From a checkpoint of a small transformer trained on Wikipedia.
Size: 19 layers, width 128, 2 heads of 64, MLP 320 SwiGLU, vocabulary 1024, 3.85M parameters.
Architecture: rotary positions, no biases in attention or MLP, untied embeddings.
Training: a variant of SOAP for these matrices, 4191 steps.
Each number is 50 + 12 x the weight over its row's rms, rounded and kept within 0 to 99. Layers, rows and columns count from 0. The size before them is the row's rms in percent of the matrix's.

# layer 9 attention output (transposed), 128x128, rms 0.0544, rows 53-58, columns 0-127
090:60 70 45 58 36 60 54 42 48 50 49 54 64 40 30 66 42 50 35 74 54 66 60 68 28 70 74 64 44 57 54 45 52 62 57 25 66 47 65 50 74 59 50 45 60 60 36 54 28 39 36 37 40 47 37 49 69 51 73 46 55 54 43 69 39 57 45 43 47 49 44 57 55 33 48 30 38 39 55 43 56 46 64 39 65 35 46 66 56 52 55 66 53 66 51 62 26 65 29 57 57 51 42 64 54 51 64 53 71 56 51 47 44 47 67 38 35 72 42 57 49 57 66 33 39 41 32 39
090:50 47 46 50 58 41 30 64 56 55 61 42 51 52 53 23 50 53 61 52 48 40 63 68 33 27 63 63 49 61 44 46 60 70 56 50 45 42 13 25 45 47 70 50 43 53 60 46 28 35 47 19 64 58 41 37 57 57 49 67 65 59 19 38 38 45 56 53 54 30 46 38 63 63 43 44 44 43 52 47 55 48 51 53 70 46 44 66 34 38 34 29 38 60 70 43 31 46 35 59 46 55 41 42 51 63 21 50 40 46 53 57 67 63 61 47 51 45 48 49 57 35 44 50 44 34 64 40
100:50 51 37 38 46 51 55 51 35 37 29 51 60 33 37 55 39 82 48 45 51 47 38 44 51 47 43 47 37 48 41 45 32 47 45 55 70 40 46 57 58 36 64 58 53 48 45 27 60 51 37 27 59 48 65 46 70 51 70 39 52 76 50 58 55 51 67 54 61 42 27 44 52 58 43 34 38 50 75 44 56 55 72 62 65 79 35 45 68 53 40 49 57 73 47 67 58 52 25 48 49 50 42 49 54 51 55 24 26 53 52 33 40 56 60 46 36 35 34 53 34 77 51 51 51 48 66 56
111:65 66 48 52 61 38 69 46 58 58 41 47 62 35 61 50 52 35 24 52 65 40 51 40 61 73 26 50 43 46 69 57 48 50 54 53 62 69 65 55 71 28 48 40 49 52 35 51 49 62 61 80 44 43 37 47 54 47 61 56 60 48 47 43 45 38 37 57 42 48 26 40 49 31 41 53 51 61 40 61 54 43 41 47 46 49 70 58 46 58 50 60 58 53 66 48 45 29 53 59 51 46 74 53 60 67 38 20 43 26 45 53 67 69 25 48 51 53 57 39 70 48 61 21 41 45 68 43
105:51 63 59 62 25 66 58 54 45 74 70 46 28 48 66 35 57 58 46 31 40 43 44 55 57 73 49 28 73 46 60 32 31 62 50 49 55 29 43 50 52 56 53 25 39 34 43 55 62 61 60 33 29 23 41 46 50 44 38 32 63 42 48 33 29 68 43 37 42 57 49 58 52 46 52 39 51 55 51 38 53 41 49 26 48 58 47 46 33 57 55 46 60 49 52 29 49 65 38 45 42 60 64 62 48 48 43 61 41 36 47 24 50 62 69 48 58 37 46 67 35 52 33 58 38 63 64 52
091:55 58 57 56 47 47 43 51 52 40 66 56 37 28 67 64 59 60 45 46 59 58 44 61 46 20 56 45 54 55 40 34 47 62 39 46 58 43 44 53 37 65 81 31 42 63 47 34 60 53 29 52 39 38 32 46 51 81 70 22 57 62 59 61 37 33 42 36 50 46 76 58 59 45 34 45 44 37 71 45 50 45 44 41 55 45 39 53 20 62 52 44 57 31 50 41 57 48 43 41 73 63 44 55 38 42 39 47 60 51 38 65 53 38 47 43 70 58 65 61 48 39 34 42 35 51 56 26
# layer 9 attention value, 128x128, rms 0.0441, rows 54-58, columns 0-127
085:56 35 50 36 45 61 58 52 40 51 32 40 47 58 61 10 62 49 48 53 39 35 39 63 38 48 60 35 49 55 44 40 54 51 38 75 41 71 48 38 45 72 71 60 41 25 39 52 54 73 56 46 47 44 37 56 65 49 38 53 47 59 51 59 47 39 67 44 49 53 59 78 56 61 42 53 58 49 66 53 49 46 42 48 55 81 62 40 37 41 37 47 64 70 49 63 41 55 36 43 49 56 67 42 22 37 64 44 60 49 64 48 69 29 41 27 50 68 63 32 42 47 57 56 34 46 51 41
098:47 61 33 57 51 66 41 44 54 48 41 44 53 52 66 58 62 72 43 51 39 49 58 80 47 52 59 70 39 49 59 26 57 45 45 58 33 50 42 56 20 26 27 53 40 58 41 50 75 64 37 73 55 60 76 42 62 53 65 39 52 57 39 40 35 59 33 40 69 70 49 46 59 56 44 39 54 58 53 81 61 43 54 28 59 70 50 56 55 37 54 57 22 40 44 29 47 54 57 42 50 69 47 55 53 54 45 70 64 62 60 50 44 51 36 42 29 55 59 41 44 50 51 54 55 46 59 47
109:58 47 44 44 54 64 33 53 44 50 74 63 58 68 44 55 66 47 70 46 46 81 52 66 49 43 64 41 69 44 37 43 33 49 68 42 61 23 62 51 49 53 43 47 54 55 47 53 41 63 39 47 54 33 64 32 58 56 49 54 65 46 56 42 65 52 68 70 51 41 53 49 66 48 43 61 67 40 61 47 55 53 46 54 48 49 36 49 62 51 54 60 37 60 55 42 37 84 37 33 59 43 47 58 31 85 47 57 41 44 57 67 39 57 65 79 49 60 62 23 52 63 50 31 48 32 55 37
100:58 53 58 80 51 46 64 55 60 65 46 43 59 54 70 49 82 55 33 30 57 38 73 54 56 52 47 48 60 46 39 60 39 57 22 46 49 54 58 49 45 61 41 63 63 55 40 47 40 38 38 50 36 65 53 26 42 47 54 43 40 28 51 44 57 54 58 35 53 18 58 52 42 54 67 55 39 15 46 42 46 43 31 43 33 42 52 54 43 43 36 59 35 48 36 60 44 26 48 57 45 54 49 40 45 46 52 37 34 52 23 34 27 53 60 61 33 54 57 43 44 31 59 48 51 77 53 52
084:52 38 30 56 41 42 25 31 57 60 53 54 52 44 66 49 42 42 50 49 33 40 55 33 57 48 48 38 67 70 46 53 61 72 32 58 41 60 49 39 51 62 63 39 68 62 58 47 39 58 49 54 29 62 48 44 40 52 25 54 62 32 39 40 38 34 58 36 29 55 59 54 44 69 70 47 51 46 58 43 56 35 17 57 24 34 55 38 62 36 33 33 52 50 56 65 57 64 44 31 40 59 46 51 55 40 59 42 58 56 40 45 39 63 51 34 46 50 61 42 40 47 64 67 54 62 78 26